config.yaml
num_attention_heads: 5
num_key_value_heads: 1
hidden_act: "swiglu"
norm: "rmsnorm"
tie_word_embeddings: true
init: "normal"
beta2: 0.98
warmup_steps: 238
final_lr_fraction: 0.0
dataset: "wikipedia_en"
Each number is 128 + 24 x the weight over its row's rms, rounded and kept within 0 to 255. Layers, rows and columns count from 0. Numbers have three digits each. The size before them is the row's rms in percent of the matrix's.

# v: layer 6 attention value, 32x160, rms 0.0788, rows 22-31, columns 80-159
# o: layer 6 attention output (transposed), 160x160, rms 0.0826, rows 22-31,54-63,86-95,118-127,150-159, columns 80-159
# gate: layer 6 MLP gate, 448x160, rms 0.0975, rows 0-34, columns 80-159
# up: layer 6 MLP up, 448x160, rms 0.0943, rows 0-33, columns 80-159
# down: layer 6 MLP down (transposed), 448x160, rms 0.0942, rows 0-33, columns 80-159
v22 100:125091154120175178142146151118176093120131151141155100143110108097137134125122134149114151141125139142079089115124134129115129125158105168140118090113163159093141166130136140080144086123142146117143130134149109177157188132154134115144097122
o22 092:113120158139131139152114129132154140113092120067163110123148119155119109125119167113132122119165156121119128089117150062124149088121105082106172154165118134109135145129130168141149130156119185147143142138149158067099122143134113089124113156
o54 092:118085178128096202121165125128181166115102159141128112159088134139120154094138164129115085126138098127103101147150129126119164094116082137182105147143116168144156110166151105108123121171137140139148128095137169134133111139136100121134152163
o86 122:170131112081139142118120126128144157109137126148107127108086118103178095112168165127149103133123116142135115139109123100166106103133096122133093150076129119125127113128111111094136087099137160110154088100123125136159116113120170132108137099
o118 092:144123147143128149167097148116161079115112117107121069139179160157153129136080180143126153125161113144102129111101155120146137147145121124088184136130197132121161152106149177122151156127114126136110119103134167097105134161114092117131134151
o150 103:169170117138167138138060138147159110099138111108164121138117132147130080087142127132142131142132115173119148157118128175129125147131113133158130149121149110097159128129100123129092095137107114121141105135157144060128150084137113094089169162
v23 104:098077147163143145057108102100124123126144152106138100137140157122134110155167129127105156122166118138130117099116148113153123101101148135173112114155144103176118100164174152139154145152074125126158117092142108146131123116100123112088111076
o23 093:098111153138154139142156109108186100129134141132122124161104126151161122158164132181087142115135124112150083151155110168117146086141154149148111099158085124154130096141157082116157108141136118121162139126109113153119134112152141142135086128
o55 084:117090133146188112122111108127150140122158115079143121152080136165129085129148069122052167139178154135150096133108115135108152102080161123153083121176119100120147093147118088152152086103108083104127129142132119161119140152090146117141115119
o87 120:118115109125106120070111122123126120153127089128153107135140116157109115132107127127091141142094132168140172136141139108120104124110168183142150115161156167144109141169127130164088144123100078118094114125140114137176119161104116091113102077
o119 109:108106163123143108081160126105128114122145188120103141156111135097153112129118118151104113137157092125147132081134154171140119118150173143180088098174124150140128075127127079129117133129107087146143146130131108147131115115123178112155122101
o151 109:093096154092105169096150125082130129124145152162135075143116149150138130153139115168114144104108134139134128127144136103131080108104135151161134134150136181138089129131113094125118148127128147137129128083086090125176123152115144135093094059
v24 097:134119095131166134149129110171055182137132177120098127154139101145100125090147143108184105149130145111114159103142121121139100143102134141153110167107109129073147132096126140092130151117162133105129147132104148151114139146119123113153138147
o24 096:145111114161131135085114104137083109147103140139127129143141117176121142099134033113164135145110142107123162129152095221120114120116120174134099125112144135087147155102119072122113129134121116118130094140129149145160120126085137120134163157
o56 094:138146105130094103137086142131121128106095173135161130145155111167120092104108091120157162131108156123122143107133114237126121115133141116132116139120156113098151148112111098081120151120108122101111113148121129135122135139141128097135147132
o88 110:154133111160162156147120112150112093142099141127146128117141126132134137119097100113153142150164121121119145132135150233137116173077089159146111101097127132108170085116099093143159132151149113130131135120104130147109124091122119137128144129
o120 097:124117109113107085145131134154069172129104161120112128157153094150114120113142077104164137114094173100108148078100099164122144108130100111138104168135118120093131128121122102091114118144139162122114138147095125173132132172121142106133155151
o152 099:142111123114139180180153098139101152138111145136090125148139141120133152133123101148176120154130171130129133133120148103122100120097091144159111125134105134097173139116110096102138135135162180123150120117104157152138090143131134150135126132
v25 096:095133119150153142135057114129128119124109149169096095119101120137156152094139187130145147122126144147130129118149093140084099135141160137124104161085131141100082099122106107191099120119110153134113105075159106126127105088159104120103115133
o25 095:140132069149158132144135143137111108067105113165131116129108161099156130165119114128118146153116156140184107136130155172132142135125118131114127115126124088104175115130120153150080173093181069141139096109124126128168157163129111125081133134
o57 094:092126117148117117122143124146110116145118150122148143121118140088160137127120131137140129137123155151124095160118126098144124144132118135104109118075085155111103101141109143151150136082167102127139169119124110142150113156146159108090065137
o89 095:125120154173137119105113115139130071107120142154113114144098115134115141117117101077078132202139126134108120130126120164187102125151144175109106082115143110108125114155127113143102149136106122148153117099133124154146104156085149135107144107
o121 101:121166143130111115142142107111117080148084146088130080155109130122147146084159157149145139179110161116101112111178135142151134145140087131121128127073141117088134139146121107138136155152107076084155146111143145073130150129123164093140107122
o153 096:132170100173121102144135138171117102117167112117139145126089130125131135117137105120124188161117150144136114145118103169117137162118106130147115122110145100129097108122132114152090132149134102144165144120130151090139152182119126104092158175
v26 106:092176125144125155166138181114137080144097147152135159125117192137135136085116117107146121125126124085115110168148142136115129117119128103163172118163101130163126127101094152093128128120132134118116150143116134126134160150072137150165168132
o26 090:124103156081093105121143133158124096108113165129131130142084146120133126146101119073154160114115129142150113095123119112172074163106135130143146126150106138132158132091129181118134144141121179156150125133142151127139087122120129149156132134
o58 108:107109121122105100120141148119132096142072136133087127129120120110082152104132131107147100175138110141086145128120137064180153123140127119122141131116090131184130128167134162089126164145140155084143142134135140121115125095103148112118127128
o90 111:060186111174141135145148142143091105101149079132122158113142132093141121110155116170153099139168113090100121158164115177123122132165145101115131128128107119162134148127139108145154116137127138119123165120135115127095134132122132195115146172
o122 099:092189136102135102132131119142158145144112129159145162147151127125162091088176133111120123152154107075077129134139146132151118132139155104150133134092126166124103121161121160089149110136118132102169106104133107106114136173067114155140124136
o154 104:091161114124149097133153156142106125149129110127147181116148108122165144126107134132133093161129130094107097116131110202128127130121145086114157158132119124159120145133137119094114144117144144131132187110138149142112128145085093169165139176
v27 097:116075130127116130126149154156073155163185097140110081120141116116153095101126126108147138124118109129099107123158131093118144104093138122107134145153144132104153112119157165107141168116139114160127106136091136128130132082140137107098128125
o27 092:128091137108111159099137125132089085114116105135137109108132161159133112122116075100145131151150140159114170126144112184099162142083081121103095111108184101140134120095107175155140119144156114142115130133117104126162150104156095110120125162
o59 098:112124089109132093133131153149151129123108140135126153128141112172123103107161137121176111127183153135127099152131155161094167134126132113141149143124150111157132128120120186090115144138143110112061129146120096124125150121174129134117153147
o91 110:162118145159105161101112112120113121119136193148186128124133161172158159144110108096125120120107096125136179115146107172134109126119112145139122142133169134131184142132155147148131129154137105146117099148090099135141143086142141092129142129
o123 097:123097114087117114137152140158129137122140104119124115156136144185130096119105149108141161114146153129130156094079125119092148122104134098101125142097146099104100141108099210085140106124136146146100145142082134102101140128161112107080147178
o155 110:111081155111110179143150112109104129086127109150129088127122169131156107142100157121131129091138124145139163127089117050102117112123101165083098148126126109124141163127132180119168125127138172132084097110098135128156116126122138125105123142
v28 103:176126129116164143136111151116138114115116141121119133089093124128080146143149156119110150160102105179165100127146103113156099105116147147105096136121143102083141099120120116112159143138151131118132126138172117098119132140159104116101103128
o28 096:150161160179129118104130148146120095127132148119138119087098103132108156152086131145137159158088090126133097139159159175140076118136178123157165118122114176127150132135140068139136136128135089132114151137133146159150138085119100125120108116
o60 082:164104168178118133081114122056105132127150157115135143120132108101127162134153080114159131149101116115112124123124104178120119081150139104150144124141110098107106130086177092141168123154126090143160089177151116068170123112143122160096109129
o92 115:168132111150146175162151130155137098100130124142108122120087132120125108133152144100130136123116125149113098133127087160128120146091122126127130105095156116070147087091124085114153098138142159163169109114105116113140137107146134143105115137
o124 109:170123163141125092122097122105107109137085142142128153112109099138135143141101144127140161133109079158135113104155122169167130134156138140165141124134132118110128068137156061108126136114085094154135095156162131102109134065152130122097105107
o156 105:147128122138135153160102122123153114096138157124124132098088125128125131122109178107108161148111085156108096147149111190148116108134146110150115069107146115104112075115144049108125134142150144185155102134100098119127134090181124131084127115
v29 099:071118101127099100145101145115110161143117140121137105152149092117111073136107138107111162109103104131172140115134104138107109143124117141122181137109146140089154167168147112097166116145119110156133152152147124134138137143122102064100091149
o29 088:138149094156090116164145152127146129129141141129094107107138120163091104120112156133113165101118127136142156118153125110150133112148110114087186156122144122101133152115095178098135145092068155176106136149150161108141164160104102128107136157
o61 090:144127114125085131153114156117107134128142174159079105116104112158152100146119136130133159129126094100174148095180122202150100128137118134058138142116149123118130135096122157125175148154095089158138134118124166127128153142114124139133122104
o93 102:109132143078110148150139111048148160142121182164105086116126111143112145114148139120124095107132100133132143092149143055144089110133103106140134115130102146138108140136139160091101127105101140115130130156108120140141161114150130121131115082
o125 114:118154085123094141150147121151107128112103136149133100117153114155106091119122126129107170123114125147166133173184116130106161090139101146095140162105126124117154154115130149087173142126060139124114113133168145136136137103118097084126103162
o157 108:122149079126136117141105145157099113114128141140150125114118108145107078093104143118135154126117096154149166134160112130104138151131148139142161132120130130119159134151137187116141126095037086127095150189143164116110155094143096064098152150
v30 097:048069128126068095122148133163086106140106117139109141081152121121122123168109103106076150145101105144155167150094122129133135115125121102090166117117115087130129105136088129155088129109124109116116156154122179145148150133095140130115146126
o30 092:088086131153129098125088130188088135119126131116106157089134068126098071104093163112159143176129118143124097095123104109171112128115137119133133164149119124114124076113114094125136124141118170144118142143135142163085169093144130149131119144
o62 085:098100160159106130135134108153107135130096091123094121140150093112124149099130121139121103150139129171084124107130120064108133119101108119158117098137073102123141111108103098146112132142112130155127098131161134152151102070123129182109101145
o94 111:116099139085082111137111130092105140172134099155116135123141150115104166161173102134095168095093135137123135141132109127148144108148149086116175130157139101130115129122155113139071149133112112115144122138140129106134103116099111128149122108
o126 097:066106101164134126064113126163097115146115124156132136096115079145088114139119126137124168146114122119140115099131117089143135107097143125135128150099149109153151116112123105127141129134134164118121157160129143168119138099109120120093117148
o158 094:084132098133118071099123134099112110175122094134137150133170108140100107099141103147086138143100114103115120133124112156149130136156165091124158140130122137124120121147149096156065129118108089124119155152130136156128114124137125111124146147
v31 097:128111133105163158124108161155111128116095135120132106141114107120121138163150120102081138106118141126096154147115117130155108119121126108124115092113153110121121167098097136130139133057139136130145100173109032093167108129122107115191126083
o31 081:114144120093120106156136123132145172135137107123110118131157143084146111129172146129102117089141154137082104116133171153091168168132088141093131132107128133110081149123130148118121148113143130113109125097155117079151076176090121157101158144
o63 098:099181166114097168178114129135122152141118109142144110149145122102127154087167138129119130082112135148082124115110142089106135131128082167115108160127121176122108180144126150148109154097178157141105127098113103122173091114087125156142146139
o95 124:145107124107132132143108135104096139123108101126131120091111094118104133134134141078066144127118108153109119105129124063151103096125125086149124136110160113110141116109138165137113133115094131143115131153096138124141109139160131163163110119
o127 097:133143133122108139150153157137141138163109094111112124153110173127124132134167120097141109100124174102099132146160145144145136121127086144094127109111118084148129158141103155101165161104183137135181082093142109077123083150113109144139171124
o159 089:140120117114142126127084147092147169113096109094121146115129092130108113089131112085095108119135075140063116149145120163137117126128108124107122097112132111148149103153119153117156127101117121122117104147118103142108120107156116122175150148
gate0 100:142139116129138130117151129120080090150107119130116132150176086119126148125127148141155084135109080121122135098119136127138118183145111135152122142174115160154145102103097076120132148165179097151114175096154166114097103131105144139148118097
up0 099:140115147147119117151153156104111132156124114122164095103127145141135103108139132113096109097121128138089138103120142125125076189108148132123141127116119131130192142107106128139117124091136147114120137103135147144118139164133130122157119152
down0 100:165117140101128142144126105168123117108171077114108152147103121149154150163148136128096148105144125157136162117142115059150154120145134150118109110124108135152093106096121125136132130137155167103141131115127108140094094154098090129112092152
gate1 104:110152124183148060134135110157117112167133122158120106101092122127170126133175154127106136142154147136165102152122154108121084109118118131108164147096131122127133093163160135096111170116091122122138135108145127120108159155141156142088098126
up1 099:084136120090076091168153161144158095134153123142143158133156054139123111114180119144115139157163110135148144108128094112126156153079173134109128102160129124095123138128147143140124113110112148119114105128171158131092114133140123183108097127
down1 097:151166118141107116135093085122113140087069157159111165107138134114147124136102102099194123125114125122123134129090129048114110146150094125134094139113118131129119143119073137135149123163125117159129146163114118151152149165139119115106145130
gate2 102:103158139167140132122100145117132086151108122095118138116131167140100163120179153121105112117131101078106146159137161180128113079146072112111128152076116122133111147140139103137143151132121140091112162149167167073140141116117128123137107138
up2 099:135110116120105129159096145175136159114158137073142143100127124131120110138098115143101131156114119145132122128108124150139075114125109151109145092140103112119105135126105132128135108113129108136161172105169060135079098146122128121161131159
down2 098:120150149137123191132136144138092113117116126140115154091117113147143148126133119105156100130130146128108110130134135148153143127109164108081126140162126130130141122095108158122130125190072155087146150098133127124114125095189146103158127136
gate3 097:112086107099096154096165136165116108175088152137096115180136136089137112172136117116135184127109114109120103140115134145126125128128139113159143123134106156159105126125156106109074120121156105152174123144112134136152095138111082142152088128
up3 096:093126123109132107108160114156150165118132126128131145124115130151105160145132147129076102129097134134121082137106133120184140127121152209116097111123151111086153105162134156121154147116131108094116118091132183147173126101102120170094138114
down3 095:130170149140117143107101162156111093135093101138126121119133074109093141135169111110170162108138124138114154112134114105122133098145161132119129078123141163134101135108145142139111145078128135127115148120114148128178119100124115146111106117
gate4 095:100090110152109124155105112145131146100143141119158137172112099108137087135141114135136074138125129135104129096103129158172101108121103146130140128148155130129103139100064123155130162135122160152121074085152118108102131143095097101138151125
up4 100:116107125123155136142121095189093131154157169137119149122124129084134069126115142165148151113135156111098148137162137105132144121146118123077118157171187116159128135138144129096088134113147108113118153138153120176108112184120153097153150134
down4 100:129105137156126139090103119134113140112075118155168124107120140141162109128104174143113088150120129120122098162152101026105107121126131105117102157152140116141150116119105150138135156127144102128102126123161126115174087128122139145095116128
gate5 094:122107147143090165136126123108082121131138136128110092131137102089108123168120139073159134155152118098085126120074150142136116145109090131127125102145189126164106129154164119116110151155136159113196093147130158100105111111130129131129139151
up5 107:169085128097117115101090113157097139115134148073125120147122127134144127167146135111138153145113107095151095128123128088122144100146165109183109142157093137158087157153127156118121072140132134163113120116131147154116119174137118159129126126
down5 107:095140123094180138127108144137157107160128168115139147134118119169144127124123134140093138131097146130141100134089128061093157142105169104135106155124138098131152120131140230134104077099113136124087102127123128156089139183128117119106093095
gate6 099:127143130142100131127172132110118141149110151132107125153134160165111167088145126131101116128117087144139139121105123145121076137137121167164164124103100152133120120162148091130135128073113117180135150154119126171141130112085135151073134132
up6 095:128134143104181144098121131096099137107196172105167131147130125093070120167122150100133142108098148165184097117077141110157134143134153133150150115126140121084119125110126118133145061145145175106127143125145098116115148131138165099173091135
down6 094:148150121140153144153121193105131133101155085144112123157130151141140133138097104145106123133128105138070175152122130172096083077117115149073120131151148145149119119112113106117083163119101135162142119085130153156136133147141180119092153119
gate7 105:111104139108119146167156157126148139155163128140163086132115141100130118079100104139118115128122143161131136115105103142136120137150115130114138121124132125161149162140063102170102145137130118113103092108148108105090178095087072115118157142
up7 100:183159078126102134136092143139091148134152105144106128147154171138154121168150131123113111098119100150142096094134153151116104116115125135148100139156107131120157125122151136118070150123123113151110105157131118135152160089156099095148139105
down7 099:133132118103100122135120150093115159110142117080121097102120125101193093140135132121116156129147143108129095118110183071088140134154148133109129146112135146162117106124126130167146108127128081094080133122136131143098129131075127092135144124
gate8 104:156154187125100151143120113200070126104140142158123136138079141107087101119143150106129156102112180133135135111093153142163124131096156155134143154132120127117088135106160120117111126121120096122104121122139090131087137116142134151105095135
up8 103:080163120136117125097127093116122118150122115122107169098108130173127089103145162146127147138102135145142129158153159136166109159164070141129186082114135164135127103118112119127110113149150148060161129083119148166140146133091156153140124110
down8 103:151188113138114124084139143069144130111103096148134131185106140120097114108104119133113120144117105130171161135092098100109122154133134165146116122134135142130108084105133139170106091110138177174142147195079113126098171139101099110116143172
gate9 096:114102154141160138142146135150135113132123104131129128111132118108128129158138115105133099075121127158098077167105129147138102114067111155113139154103147122072093110176102093121145122154094133098118110126127138134104150087117090113122123122
up9 100:160129082167186146139113141108094101092141092147108106120129135114099136125146118084130112142123111146108145093119149128081146165097121118142165130124121157126133078132108135126147150132147093129095121127106113143135149137134167122176176129
down9 098:169101146121147104135118110146144166119117119129118147104122133162118103121110110123158139089104111139151112134101108215118134130131104164137128136094131133108091139185108099142153115127121109088136148122131114141113086061112099135116119115
gate10 096:107162127142126095131112126162069137128167127118091133130116095089077111152145156133100130124128095139110106143110112154208081149104125115127098139119144132086148147142134118128133126120107126125123130096133150098119128126152101128103121094
up10 100:085153135133148102129110114117129150149122174113127157117161111126110065091129166100114164159143110142113134156146138105133144100136116130100127127115082152099114095165127101104155119119106126133108104163087161142105125156125154115115122160
down10 101:126150124119160122132105143136141119074145116149123162163087164129162156122127093133133151157155113115109096116119119091106129160115142144132140131175094100133158133150109172147119104107145088130099156159125117126140126137105092142153130115
gate11 090:135144098085076098192158143170136175111098089108151116131155116155109110149120153097146127129139126111147104128098104124070140142107129132127109143144155106124105129143143150136138114106147177162159159129120152119126063108165119176127111120
up11 092:137123152122140107162091151138148172132099142093101100153142118138096113130110104168103124118156151122090115140107147125132156142141114123095120133183107160111134150163101147107169174127101119125098124098087164094137100103130140149122161145
down11 093:132116128119145154118160134127130100119134137162143130154090149126147129110141140117136159152086094111144165148182123108120106106117135150163140141075085132104131125095151131144094111128116135143138141148177136151135149142129132118157093130
gate12 104:128147102143077127130107158124129127121126135150106131130099138129118111105117116114141103119175127139153127112146199162111119166125154162138110094120128127145201124128145113119106112122161119111101147158158094159114172145124143135163140147
up12 095:100136097158170165121176115110120116129131136149156135127140150125173112130134116105143138154137160073097102145109192121100141137155148111132112126106153141151136076140145107145098127136105122127149126090115114131114160114067132071115121126
down12 098:166147103114112133097129106134110146155107133153132139145159115146139113115171084119121158176143111128104128168133154089135131117124113106077131145147157129119147160125095050107123100125106137108077100132125114151113160124113133121122100164
gate13 100:154119143188159147120107085099130098124168141083105160104093112145108151147159172124137085143141110104109121134098149154098117155101102118149113153147153175146131145120137127122148136136128153123163120124146125134133117129094118156116142105
up13 096:111095112069129137133169132155129077118105180130169184121106121079144144153149114122114104147091103121171104102122123126139132137148143150167127128127141136137123129111134145120116128100147148150099141150110102125152123131153123176134136133
down13 097:139144135109153136155127143166131118156142111157144145154087135093114139143198166136162128097093144110145093155150106153091103111116103146158136108163149162172097153063091130108100125100121138159129120118136114114179091092176126118161143100
gate14 109:118109114137112143157101133147114142128160203151131126156149146092148155138085153147163140141132192104143143124125126152123155141119145127121144153079114120159176094120109105154130136156127147150119142140119125137111137124110129102074140122
up14 105:119182153141168108082157088083102136092155140159117156114142099107107111155098074151132107139105146148109130118103121132125122161120134108134152125146106150109120089109103133118121102130119119175154146125143109066107146146144123126143085118
down14 105:163119154154144104119182139136115128117132143119139141088135150070128172096135069106184114160115137141163114106106141170160117117127141093122170117093112107107130113115115095155138106115141097111095146119116140071145141152126146104129117145
gate15 094:132138132100100148121137133153122105106140146084101102132126123180104134146141160133121156128105151122136147147113122169127138093136131104110114125091162195113108137131143119094139128107186136149109179121132144123114133110095077125150124133
up15 098:082136146109137131084144096123060186154124143111121148115149128116136123123079122154163145080110129155142149143132121134142128141121149134153148144109136138145173142135143113102136121119152136107096180077166124112124116075146142090156159120
down15 104:113136109167121104139123122102169102109151116121130132141165135172148127158124136106113093168143131107132124150106136255153102137147152130139148107137114115155097136120131105128134124083131129139134142115097143131138138179150148133103113100
gate16 098:112104106105143110139144141145155112153146162165087113152105148124130140110135161132122156142135105171124104121090172136097118096119149164116141082102103150136147159137136132113122134134156118170099131105150152154114123108084110127112131164
up16 098:143145155081135161166152130123121146111127165150102147118117144108114168108118124103184124112123123143095127137123117129121153121118155099146161109132121109108120162121115129146103123102119168121140157097131145097137127121109125120103162080
down16 097:142167125130114140131115101152108176163139132092152134084127140149101135166164125135089145123149112068084176132147116119135132133144121094123149121138101114141139131134110181132154148103141154101151135168126150091143114134178158154141127078
gate17 098:191070113129107121152154140149158124118121159106128173115125134105146137117112110175139146127128143076094142142090106139112135136114127145135134122143142173125088099129123092142115110145165152138155125123122114132164122156078148143123124142
up17 099:102148111094153164135163156106138100114162124131122154138164105118168150135164099202131135182148130115157098116131126130089116141168140153164109120148121134143124119099131108147120144169132113121126185121130124117107123139132108142138090106
down17 100:148113118142123146162147169167136170147131128091126169151153128161184155140145107134088137124123158149148124170119134154173127132172125131117101128153117155126137128136179103123134163161194187111094139104125148127117141132120119157145099120
gate18 099:123092159157164140177133125141114152164141159120085122136086130082152124118137087135113140124127159166133136160127120140143154105104098129089103076090177137123153102126144090154106138120126092148090123112133142109141120142129112175124119118
up18 104:182183104146132150143131089133098130132127130156162138098102130092143148132119135115136142140095132107124119136161081114095153170120117091140137121107117129105116133091094135125144116112128135101092081147132157116117152116123128148077146124
down18 103:164118099081136109101119135128125146119105127125097142111191128130141094124134132104125197116127116109108155155114141131100163080084084118129100123139121136127171124108132176118144092124134133109111156182144117091086133111107128163106107175
gate19 099:110129153153117106152164141146160112119146110151089110120098102092139152088166162124112117098134125110140203155135127174155121104148086127110084131106169080135139089092090118105108150102138129189131098149167158125127132116106138131143097157
up19 098:129164146099084122111148133162128134147144094142140144165144144166110128124143128133133132124092141146119131113105127122121118101086113140137129117132147142123136195139115125111119109105134103082092103088132145107088097159121141159138135142
down19 097:098110106149135120118147112119129123107131090181126170120168153122133126157144123121103127142131115171135143136086158117137132083109138136187144084075154112148137151129126164143133103099131111127140104148168119118117121149114147136140121157
gate20 097:156129154107154159128088150106108110081124114153093123135173110073114176107087106184165079098142145138105142131107127116137137154142111143133158140117128115169137140144126112173185132118148137104122123126117098164078095131135150129100132115
up20 103:152180108118120175143077137116092094150098090086116159144117120115152089112156117140133109166157141116141143119176135117112130137159138159130147096140099166113108131119136140167080125115117120139121093145112121129106167149135144115138131139
down20 104:105095148135127192122123118143144166141104149141121132126135116162101137154111140097157153167155120137151123175137164138131141146121099154151151165088154123135132111120109050141106118147125143143104144126110112177136083134183110132107117126
gate21 104:123119104160131119121111095106091125166142098116126142123142104093137111140158148140095115108104099105143178111071125157141145143110143134170136154129158103115128089073119076096086139115132148118117128120124100150097134155108137101133104123
up21 102:123113138113119151148126090165144114160184104108091162127139116090165104097126143122098108131134164133127126106110075113105130149185123146143136114101092149109172155136057121142144139077119118151121099132144133171113120133123169144168158131
down21 102:154123115126098106129096144163116164163160125126143167125143116076163128120145120115149123126130073144174158117159112101142129106155103168147116119137120084109152176136138123124146119116108133158146107124139100124120127143082112145130165176
gate22 104:181190101111078167119135155128094137125201146146138136149102147116131124157140157157147100145105098114115150125111135166142088126128135133120087151116105144139145134110142091056127142088149091151145110135147121097153153153166092074112141109
up22 104:097144130135128132147171127168148109097124092098142125117130113108146140097133073111094132141109103127064116105105151129144143103155175122111153153144106126129153095129125123109154135097092112127101124123100136139133178150112118154154151117
down22 104:146181096080107122102126115149126130104135147138131141146114139078148106139139113101112110084094108123145118145154170083104110147153100117133141114141151123106108116127147144093159076134169072135149160141120139128110105093112147090151142105
gate23 098:127150150176124126119147153145132105156141134149083148176193092139092093153117139157133119116110135135166159183115129162146125131160183163106145114102153123158117109106111132093145129145089141133104150153106133121105139172091122118078123162
up23 098:111102160106098114135103162137087092136138126115158150101152138139104091116180109123135138125110119144087095140139138148163116114134097145096115133133135066136128134096112155144143129099097147106115122129116130121110124136088157121100114118
down23 101:160083087109099138180148091117125146115140141124166145140055116121112136098105156090117105131121127142135145109106150113110104169084141121127138148149103095131127202112125159137152141085166150129178137143115145085125131104148114104121094160
gate24 101:119138114145128129098087123092139162133185173139088147174118130112122110130121132120094129121124150110148130098147148136128147137147187145126132122147143097117136138123156117166130127112112136092085139147149141100113144114106100097106114168
up24 099:125138152174168124122173127170101101159132145150111127166163112154126124139125133135153104095129112123138118138094179150159113144149126131096119148132141113126180144125137122118155139126190128173151162165166171116100114151134097134153119106
down24 101:131155155122167126112133113097111102132137103135127109153147154121124078099127075095120132117101096106144125072129191050119095131134102143071110118121142158122100072081125163129120136141156113111135137122139150112121133121112128111130166082
gate25 104:131156143133111179163163082125111120098138094127108147147109162091112128126146155111137111156113124151122084092135131130127072131130109168100136129133144171158110128110147090084120134106083143101140157108126091129118126110134142128129128146
up25 111:084148113144115145113125138125162138095118109143109118170136137133100115132137165093143082128115146136099129132122096130127089092133109144111099147148128149109176137074141130143058077149125124154119143143129111140100114115124124108167130156
down25 104:178136120115119128112150124130123146112117148147112168135104127148146138145160129136114131146114131113078167117133101012095166117153121123118174181131124115146111111129107186123126106120120093127132136146123152127167151113131102150144113160
gate26 093:160136105136099142105145098158102092147108099174094101099138125137105143160121119129151142135171121136133153138112132128123126068089174136088112139139114099138137094150169143134096135125118170111149109112140155109100141092119131128156150102
up26 093:160129125145091116107141137152126103138165135097146112143144153113116146088172104156142168094103177122115171133126143164097131105152136097173142116120121114126147147113124144126142096136195124156127137163169118122125180109139124107169098109
down26 094:103111138123113077105144105092118126115151153186107158112096119150142110130121107157133104111097071125155152080137144199146126161138128167107120150134137090128144150118126159153142080120130130111126147091167101131129057133154092104128136159
gate27 101:132127110150139108201127126116125117147115143178104128127112127158098160085141088075171132110151107139190139133156147143140129133108108097147121135146113095159161136135123138131128117164171123162147084124165137087101138098136083148088079126
up27 099:143117111109144159174071160108126135120118122131069107097164135152157130160183097126091185093156121068129100126113122114122155145127108171080107169155093122157136149166112120158093137151144163158130139128124128088168113135104107157112095107
down27 102:124137136142128134155091151152146076142112092113103157110143157132135118135103150114179090059129148117127185119151119199137134143125164124152152151094166137099120150052158131124126105123112108151155153130113092127141119141110119090163147114
gate28 098:121144138147112152162114104115128170095152102091104099116117102106114139089110089101132096111161086149121140090099110149148155158122126129138075140133130130127100093134108119155109170078157137122122123114125134134112116079089081113101144106
up28 100:150089096124153134108131151139135117120172094132107102147117150145140122130108126151110142116139094151101151114140172147074095144097132185120136135108104148105117127119131138151126140149133146139116081144116154141078149131106119087099169185
down28 101:090169117142149128128121163093114158109154142106119124126085073129112130110047113096114101128104118111144150114183115131145123150101142131122126147146108138149154099143078112151144152139149135118157118118148103141068100101108114081145113095
gate29 106:092163120161105171175116146126128072164151132141119111110113184084131110094115103109135130156104095133122119109087140174179148156133124148100129141144109113165136113107167098097086121111158132104131132150154151089132127127078146127127121134
up29 109:122134115159174145107134128110132141126174157144125117143092133127109129167136130128093138101124102115164127122115130124122147143125166131145102125130149107133114148181164122132162162091119118123122180113114117151152146140098088137132137139
down29 107:163133135105125151153155125137099084127137168123114108182158123130118127156128138130107176152092112144123125116133143084123156132115095160148136127087161155103129158119152108112165167134189085156142154120116162128153096116094108108169085124
gate30 102:138151098113117175138155125131109129110139060148112128107141121127104111114131157102128105168166098127143134116070141093134141114136092113083118137110087100112138114122126155137130095136153152118159121134148141142086110152098102133099074119
up30 097:097082156143113101176122108101131139117123080103123065129165134145122102120119105127149115106131136150118116125090137136159148159108130162146112136175168104168138153085146109092199134100120142095145185109090151129106116113121130125121152143
down30 108:117116105125096129136155127129130151169142124158116157107120145112118150123150137122139127185129098127097149136089123000127102124138145107148136092114146121124126119126138124133127162121110140123136148135129138163117155182134152156145163129
gate31 096:131130139132146118125091112133103156161124126110101109104082141076133156099117150127123128120167117163116150108134159131166110156170107103106108131173114140133096096117090098155175120123123097091138099146170127090115134115101144148090108142
up31 096:158136105122152139094116125104124123116122115138118151098101075130128132133133127150106132188124138129101119096127076111141110138138152131125104104151140145159148111119136134113107159151101096147100125107133089160103153158166140110101096126
down31 097:114138139162076128140108153155085124112133075130128098155156175146128165146124121134139068147120134171097157134124155193151154124103138147113170096169124113124185146099148067136138120141144154078153127094148123127138177121121149158092158132
gate32 102:103092113135136154089108118177127152158138135142160147128152151126139105112146149144138131136151115152165162140131132159150157117123092138099143127129118124107118073121145097128177140065164130137110132125167132100142176102135165120130147144
up32 098:123121127108081126112188143114127169127120123105140124138127107135115142148088099146107124158144131107156119109118110126140156137132071129136114135166148154145145130103093124138134131170126098140137155124089140170129149121109125144063168155
down32 099:102137123109118147112111132100117110167107118112179099113109141140146127105147108105152126182121121117161140110128129112154093148131105110100127094120130113135167138101104068170112114168136111114116076132106152114130139122107116080126141122
gate33 107:117120160145160142154195137122124157122184121127094124121140123124161166109127154097142149137153112133105141132121157134127138109104123108145142136104144092094107088132090107113102182137119145132126125146160168123082143100146125131098130146
up33 102:127109128138167101123119151156107131115129162160167129139121084120100150144129149139106106162160102144075112112116124108129157146103195150144079109083148146134133105105145146115125124102145099117131167123113095124128152123103079115102153151
down33 102:152084111090138136128127097163137147114104169155145145066143103131143128126118141125094129142122147140100137118174149191106150127122117096117145140119096107127125123140132149119117144142146147098096143101139160120138166135108112084145133115
gate34 103:094141117138163111131149191113122140105126186113107106138117143085162134143126129155127124145123137071105138194128124155155125136106132123126145083113145114157159126098155095146116109131149109159150100107117131125109113154178149102106127181